Part of a small language model's weights.
Size: 21 layers, 10 heads of 64, 87.2M parameters.
Architecture: LayerNorm before each block, rotary positions, no biases in attention or MLP, untied embeddings, attention and MLP in parallel.
Training: a variant of Muon for these matrices, 806M tokens, 6153 steps.
Each number is 500 + 50 x the weight over its row's rms, rounded and kept within 0 to 999. Layers, rows and columns count from 0. Numbers have three digits each. The size before them is the row's rms in percent of the matrix's.

# layer 4 attention key, 640x448, rms 0.0601, rows 574-575, columns 112-223
104:515484546536514517538488461510510434565516388620524608415499538491589518638563351498476496452473531447508595483455561419432480584494390482497511452523512495456539464522520498566545582491534608485407547575445515410467512571529491448474451508462495432440523537457510459498489527462519652450492446484516478456396400519534586500522543487525
103:408478474546503570522537549456587499490515448488459536502449560513566529414476497424570452537544523456446512463529525535543535498475481462483480541525511535504547557524423522487548508578520516455558478515526486449516607462508469524468551474527484475531515510407486613552459544540506451414474580531562480434569490540437457492480557468523
# layer 4 attention query, 640x448, rms 0.0588, rows 575, columns 112-223
100:435538479564475556431532470552490453536496419494508498514489493524480499555474513601516475476500529458528506510499458485509525583504534492515483463509442523631439499561564533498541463448500598487529429561449441512473478435509407488569446423565509555599555505485542471425498439480547495533481541660513431494513583561557597404468530481431
# layer 4 attention value, 640x448, rms 0.0539, rows 512-539, columns 112-223
104:497496485529489515515518481553483518550511503516597485478470416477393489509491520509425392462506524430437521499567620489377380464500440551524547487601438518487493367437505486599421605470464499594463571544485530544538577464479468484503578524450552515535433457578547544504552507454422494537525560555448582514494480441513493554401385465535
103:391439533416611541550484557458514423545468548505516509558508528497571462496532416533428490568474446479573524474512400499490427540497526515518502425396589497521495554540499543597548475553426517497476615444445614519392479595512434605484453509495503370507471529468431486471553528465515566506528529505482569515483497526527475454529469485524
099:529460524530517486534515442515441522486481506476510464498466609511546515501471534495606448538433549481433519542447498398555491531511556530545486524527611473518445446519536373508531439533391541478476486476520586520523505483507457454543515442583483509511566491484564431563603440472581490452455558388474502454506463521477446543528513452456
100:545454566539438588565375495407534450515514549606499484470517616443542473450502519518468567503532556549425560563534526368539561542509507553466543513475499457551502492513540477424491436426512570483548485483534489447509457500541522516385488516439543473376564475549487513563556537462509556524503613563508433509528585548490538471486423495531
097:451481541550509547457520529459481460549440519485496502578499547550484440476645517528483488505532458488432378483492499490530455444485546528529461529593500504576497467477576463446578474492451500550555405491475479503527429473473533501441514532477482432500463557490547463514508522446446536541480516536613446432492394473474536514496488512502
103:489487503452561497421556563501446484480519494483528489506457458546479520523456458547562534389522524515581436489548467584448506481526464484437524321565558487537508572444482523450441453467535532434492512515608594543470469460512501517435459616554509482545469457402443485438557522462513455403454499521458500518508518474566498611541598556498
106:473409541542501418481432505581443455489516486469451501427537495495513557452468591444515410522516492528455557566527458558507472532565593463403448459449554477474467439529555468413505534494471528536493451521509490536519562443563542556454491503435410561471477454497492426526529520501518461509449495456492475450516505392569471505441624598469
098:494506484534493566372569494570543462561497477463427491510547535506516482524599444524478582432528533533397517526451512425508517501495499426509411492446609487452551460529486547574539467547468531476573508558513460489463599475540551469569459492596455595479460588535401410541542452471458485530508567495426499505424424590574495442475494563531
105:457559459489484557442466555460466494518462495540407484469412459473495562482540419489524508511441477397438579563455498456548551525497525529434449463533451466454404549439465501486520558512538584493419447428425617511516458485529582436558542557471549506466531533409439463509554491478395463520558586402502523474352523479499482497501487566488
102:488402515554587473580445503468575456505525511432397536527419468478462482449565534542525445520510443482426551540468500541452471387499573415518475463419533555455498456477454542527510521550515534559538545490384501459489470448471517403522581470411536411543490554515396531561482500455463568476562547509495487454591567544509487441520479545426
100:493537492432515423517540457505520505486532502528509583487527561545462465496496504469569428424511411514459487470609397532542466535541423486395530446518500457489479493545442495527480524431481521395450518424474550503474462466495461481512555557487574495534489465599595466513550452543544488481457482512610484491477536436463496453433522492462
105:556467478496516446491548429447501609553488547474476572547555522515495569513591465436493531524430458551519495534556536438508506462522518429531402496474510496436430550540479494549531486534461573451547421543567476485455566471497510491555426490431500461454511529526539616551484455567526593568500538551491469515497445482516454511471433443411
101:476542428496483462552492485385518508615591549434415472489486513490521488493471440478475410464454391540517583492513486456415462515572486535473475500423507472586475548557510570472552456498548533599525491451678537490383458470477478546489577564508436533502549483470557615412544597496439549606430547500497552512400509450589518485519537541548
096:563490535525481591467424501430542469460508489621590516581550493550552525470475435472528557510597536530496526586482420471555433570598427515525524521627491575454475472455567444471555457519574530543457455579468444457525523456530520548500543474552526559531507504513408517487517529526546455537519410449476456486552417552455520582543432454498
103:533517456509446508466455517514560433514581489495531509409458483496441554441479451485505489507511504498586437469607513536411432447500471595498420538538476539535524408448518496515621515473473454486581548473493507480443462594531493591495433465515511543561513484463455462505467523368506475440410511386584571514443435442524548494516525470615
105:602474530517567627533459451479494491489479557471504510500459589422533511476572528503498480426477420437539490538505460518542520484559402537496568474510535551470469464630393444481575513518569546506398567464529507471524444517439480620504504534575457461543651496481525465543407497578508442477512522448504475528575472556473514507456475503440
102:504470578409490474485473492452543505504545503427532439443413486556397496568519467547462571612490498541475487513473469497523438547456583535503472525454453476546456508483542600491434572546485553416381513559478547516372448519511584520555520477487460469503483511559485522507498537513486502477464444450445526461582521481498434565543459569605
104:489467564499517446536421472436474507396565569540507487515471459424527456540459456485459597439569528529541535473422441471507466495545518518549482470518564516436496443566609490561521560509527501420398422535429476545475496541502554460439535588500462537504517435429557610456546530381497471474468519462506565407414498536439487470517484444478
102:583462433461511539540512451562479423552491519490513565579476478538459547402556548459459472492461580509579482501429496424489414436545485485561489519481423515569437465546532422517621524452449401426500611547531505534545491565503429480475509544562524516436500451553462518484574519525543434539498559466560415525626546431400462457464558555470
103:477599503462550627464458483465460529508495519472492549480543520573570484445479531516596499491603428436627454592382469510520455610444407518517443519501452451500560477439499514436528511508536512437484483551496532507527553468393430506489494563569515473547532599521554535586482433523518487506504460490464410516390495587515486506484518511597
100:558538563435463526538498507487498463460473491535569523505525475502477516447484467401534495537547480574488546609549510481526501618536466473436507523466549518545489500423487514389528522525532513504512594475436596536448519549490470489535549475418470469448458532474465519504413507420548528499568553539511542450448408541505424514488469415478
099:512447558519515371514470530517497406487577471467543467445560545526494399406520490537492449454504532510542429478451606520480488559491529508465463496478480472543475531521486529457478470437463466569535553454547514493469601399518589508352481599494520490478509502562452497500475424545538462555479535431485519469521543480489597550488411436441
105:593365515515548502531466416481518562470446359465469443528442439509530471429572511546519498609549455499491485476428437504485606448513569426473428460494602546598503586476455548521516557479482428578590486565444470538480504436537439455532530504557569482564571508470501541421489563473524500498520563555517480494529451497498500551503448561472
101:512538417530526502486450444496558451534478427549471532501457474444458515364508626466504436530476506462513515510573546543414486470537524487526446554556486502511592478452572499518522512550521469583455537511506460531517481405481493604484502454527476443565493519552566582513551558467437503560510497456473511605539436496474507553473553524467
103:420490505445562485440487443448466519407377419514509490460451443483439578520477500507502575510486493448510555564451438515458480445570521420583512499565470506512618524441582545418509496489418586504490457493502580486536396448586545417465591560465563490503488472497614502534502596458484532438458444458362504441464453577504473458507540546433
095:507528482518511465474541473539590493483478460532506463502502517532507483504411570491609528450514512452510434595508481572514551462538540453477482418481544547490566553553487491632433513528562535538350501402540463564644508455475481500478436511487507531544462566414589495567421559534368385497395502491595510448607492562503525507431430527436
108:458595499556422502533513481402553515547460441501522493544418540463483452511512497589509514569532627572421443516434421577442466522412507521555579425537543446501483482518442448582446498457451481537567464473457542377446489504422596600452471487470546373475475539493525542485557562495442504478532595453488437488536547518516521545423506453513
098:459535507530539432439503431477521474495430609601481521565504627528512578586484520521506492449550430503400579453413397519525492549428515444603564521442474527511499495458425518437531602527519503522475477518459526452537484509481495506452568467496513462524462541490477477499519508546527466571511500492484512464408395478505520516456458394441
# layer 4 attention output (transposed), 640x448, rms 0.0346, rows 512-538, columns 112-223
103:508492410439566475534380516492505456547470529483365550477482600516528604486582412453515570477513456546595435503444510537465550470467493447446477503493564510494424522571435497454587456492435508537516443498468469517503466537498542405478504483557482512478508551404501608460430499465574467475436514471515479482532438530507459442554609530526
103:502483424515521406534518499496588584513567404583493587506549429423424541497495530441506450455510393518433536458513541540457570482438548505543600503536612439572487480520451413544474576452580443549484429517470508532506553538565512376495510502420454554483524452474503496474506470491387503424597579454556502549556520563469539564429490491515
102:451431434491479549438531456348504461432507447482531513581484458571510440362491479486394486455384555495540551464518521483551562472510509461490478591459565457452511506458525547433435562502613588438562504479550471500499544460507555504467484446451393506488471504523408478487424472487426521533552505510537511577438593402497529560482431581520
102:502467486490542478404603522524453479507522504566524471437468396507468454536570429496476411527576472510525560487522543575502563435413472539449513471618506518554613524560566448513458489539468605384499483459506451557511576627568514549565452514473424531550597492434515471441510448449455512380425493466639517447479492434485494509531442536506
098:377479542442560483483514518463504509492556420556459495479477386559555558532544477468487389499461506493447534512511537600462512528460330530469515479517479472565439560483509572446449542580507623479447561542507488507551501484513450486588518490476463463522501477495446547560628374419504541433453472421475541565591594572467475528496434435446
105:590475512478482445537500472472637551397505545465459482521562479515509563447471512457482558506439467548523495556488512449504546525517526565512540608479496489585499392518466470548560529450501470396497525482400488478463475523525523546548446471548478440444565578505465491450498468469525546552486462528484441491452547428603495547491449465536
103:615446540444450521584550509418573493492555459611497502457469547554527565638477518467433526506539439474512495478456517577534527419549418495582446500595427455576480458474474463580508525531544440520577471521492503496501608562474473457491478458513437371521514503451447443438488441426525484544573453440590503495497468576514510518575477457515
101:423491489534504526607463482476389474462523493542572571543485458518496442473407488500510461500476626433655524455551484440565553522452475491501495473489378440572505467444566533451433519507602468655468463455538488438507418467536540571561561505520484381461474546508586592490506468468527458463477563452509496525487479471373470641629614444478
109:579487519507566460580447510488525554402515504442554488504571557480536497536535593429501491513460482539587440595603464499428443477544518477552480565429595417464655448577471513443521502471521387575540494547493449433577362485439438479496497480464456477517519524509464528497478516477557515516472497541501591522515584452404551419469456535460
102:469498418370520523430489429427571503579486506492519459540474467533520473505527488409518531492424507551456567445483502492554530534498434480541524556461437446568457551575525545523464424462474494481485527501553491437509556524497576549461518487623513560561497599505558489498472490554558398545537436418522558545431492520537435546433439424454
105:525534495555585514456538437503528515516536579459486504543536435431597535495495555405429428517473512525475587451489605438596593435458495529510538565456467526479575458479496514506517468495551535459503465560528417488445475584543505462497457431406489518505482524455483537488503513493496539476513484412454488486495428485505481462492500421556
102:532523462495504505537413476562487531444483383511521511561507552565560489482452636548552471441469424473486465483445486552459485521437401463575421533546495513528535456414567525386490602553530398506561540426396501438577543586546484516424464557600389508613500535525429420439505559469450474501488495504554498522457544505484538535469505571540
100:473480478531444504555490506513545532469481523477538424438494571522413392527432539535546495572501536436498488549450530431457519525520493494575498549611525476448478449566510501512495461518516505382464454540435398550516560422494550470516521446526609485405427447496488473519511535438511446456477459450486432412565554613464477572371466528515
102:469494514499478395550589421487437562548502437478463484515489510440481488454536499454535456520416501534530501496481612563457480501459586478551477463514519485423392507478438476492457439513460382496484520401451558567568455524476423534477513448509463505544485492477509413525490460552496530490508601573435475479522498546569463454476518563595
101:548518546559573527604520512481430469535444415502408480577543470544538485569518543425503520515472455445516479548476444521599470493450453456572554431457487489518489493481472456611518488523566488394422510517547496490471548522470482451546484481394494423492567472586481424504566482570509415596584451498538510501497623525460566462490521496514
111:421495498447514431543354473506519517596458575478461484496416459533479539495528499424559551464543526649507413381520534458478605491532468485547338536488439452481452512481524461495454500539361446436538562549508421489565587486538419499472545446508423492520441463525552521470414592571495567468527544545541485484464486485451517565470472497546
099:472535508579507518534428393499485507596483558681520584513586458523528502426471612376445467439539465484525412478516536465536494472580438542458529510497597499480527484517501499517464486460541531533445460514503387462527580394462546461474555522534518531485485445449495529502553542524474506521526472440532559508507413552562475514520539428479
100:469494460531495476472649508439497460440434485441493453503397509466481516493550518452516476504461430482458398516545540518529537506559444421527477596547449465537482487539473570591496549402444579594547564463444521398573463412468492549460478446443460421510541443479467502477522462647498491523451538515526484555557525523535465498486438504522
100:480524455501524489476449633455510491476486538462504508467559515454497475541531384513540661578474520453511436532514460456535513564522556579473510487396513453457561532456476475540520462526567518454431441543455567495475548494473559522600519557449419577500504582431530463563517562533482518461507426444504489518479592444602563521509467505505
109:511459586499500466578453484597433510437560521529461505524422494395452393528529425478479555536378649462482515497510433454515521482478456461543536462472575550473421491493495468560452472484448484544495527476541500506566613567553429543495554492504532501476479458527551480434493603480479544471504535594520417561588451490461475447513525444479
097:467556484512505479468568499541457454488526494540424522560400509482386510434475520496515498572522500466554435464484460500467478402450526497492551477539425325599554510495463421563451487475499423503513543517458415594460496514534506445394410507536452548533514488499530503464553502426408544571516391563463531503524551524561568455449576588411
099:412488553488509654529471515431523511562450522563501561556488465557507521561593469504566496507506575570525579515470514512554528515433576530526497421454532575542404491594491348437543533501478475532424508563520499456512429580459469489624466548450475467519374446445488504478513449500543458493470486455534495593445475469485530429531525527527
106:469552493520437459440481562423497556457518519530485558544532588524570487542542481473543524440412574536540519554561455485514381488614481483426542495554417477449461579478487544479477442537552538416462507557442466432468467517451545483449552415409481542476501497489464515604408418546372514418478500440573624574441557466454510495496552394409
100:528443610499474545480522488539479507547495555487534461465427519432472510557481462557523540498446511490470499440490437535545514502557512453578515527483510481529358512522476457508508429521446512580458491510546582492472564523531424473523523474491481520514584468537517481522468534494457579474492489474547487453521503573476478546612514441548
100:566559423521411516618532525553552510411513559508461548541495546496566509423428484519521454461433467531560413441522529503519473566442411466487533473398496506474424489484413526555564479520466380557635498536446471501491565553463441596533399439561511483524574592529465509446471487566503475559498463562556485532562506476544519485457481517508
097:488499568411463455445490554481500550497434522454517473618371466428517494574516474542445475550487477532471592467484499546472467535515508535549458584522486533446451516469536508481529512508419504554521518474464515507427432399501425479514591415588517461526553488487509547509513509455554494533477487423452420446538466457504481525556474419516
107:512449433502538484485493370600507496464577544489553441513512575495508576415523496495517377453452471497548549568530521409631418503463530535469508602474530559499467466493540499445498503607503470542453449466490488547531564501448396418469421565565445671612481578579505450425472471565511573473489520546384493494472420512435561476513399454511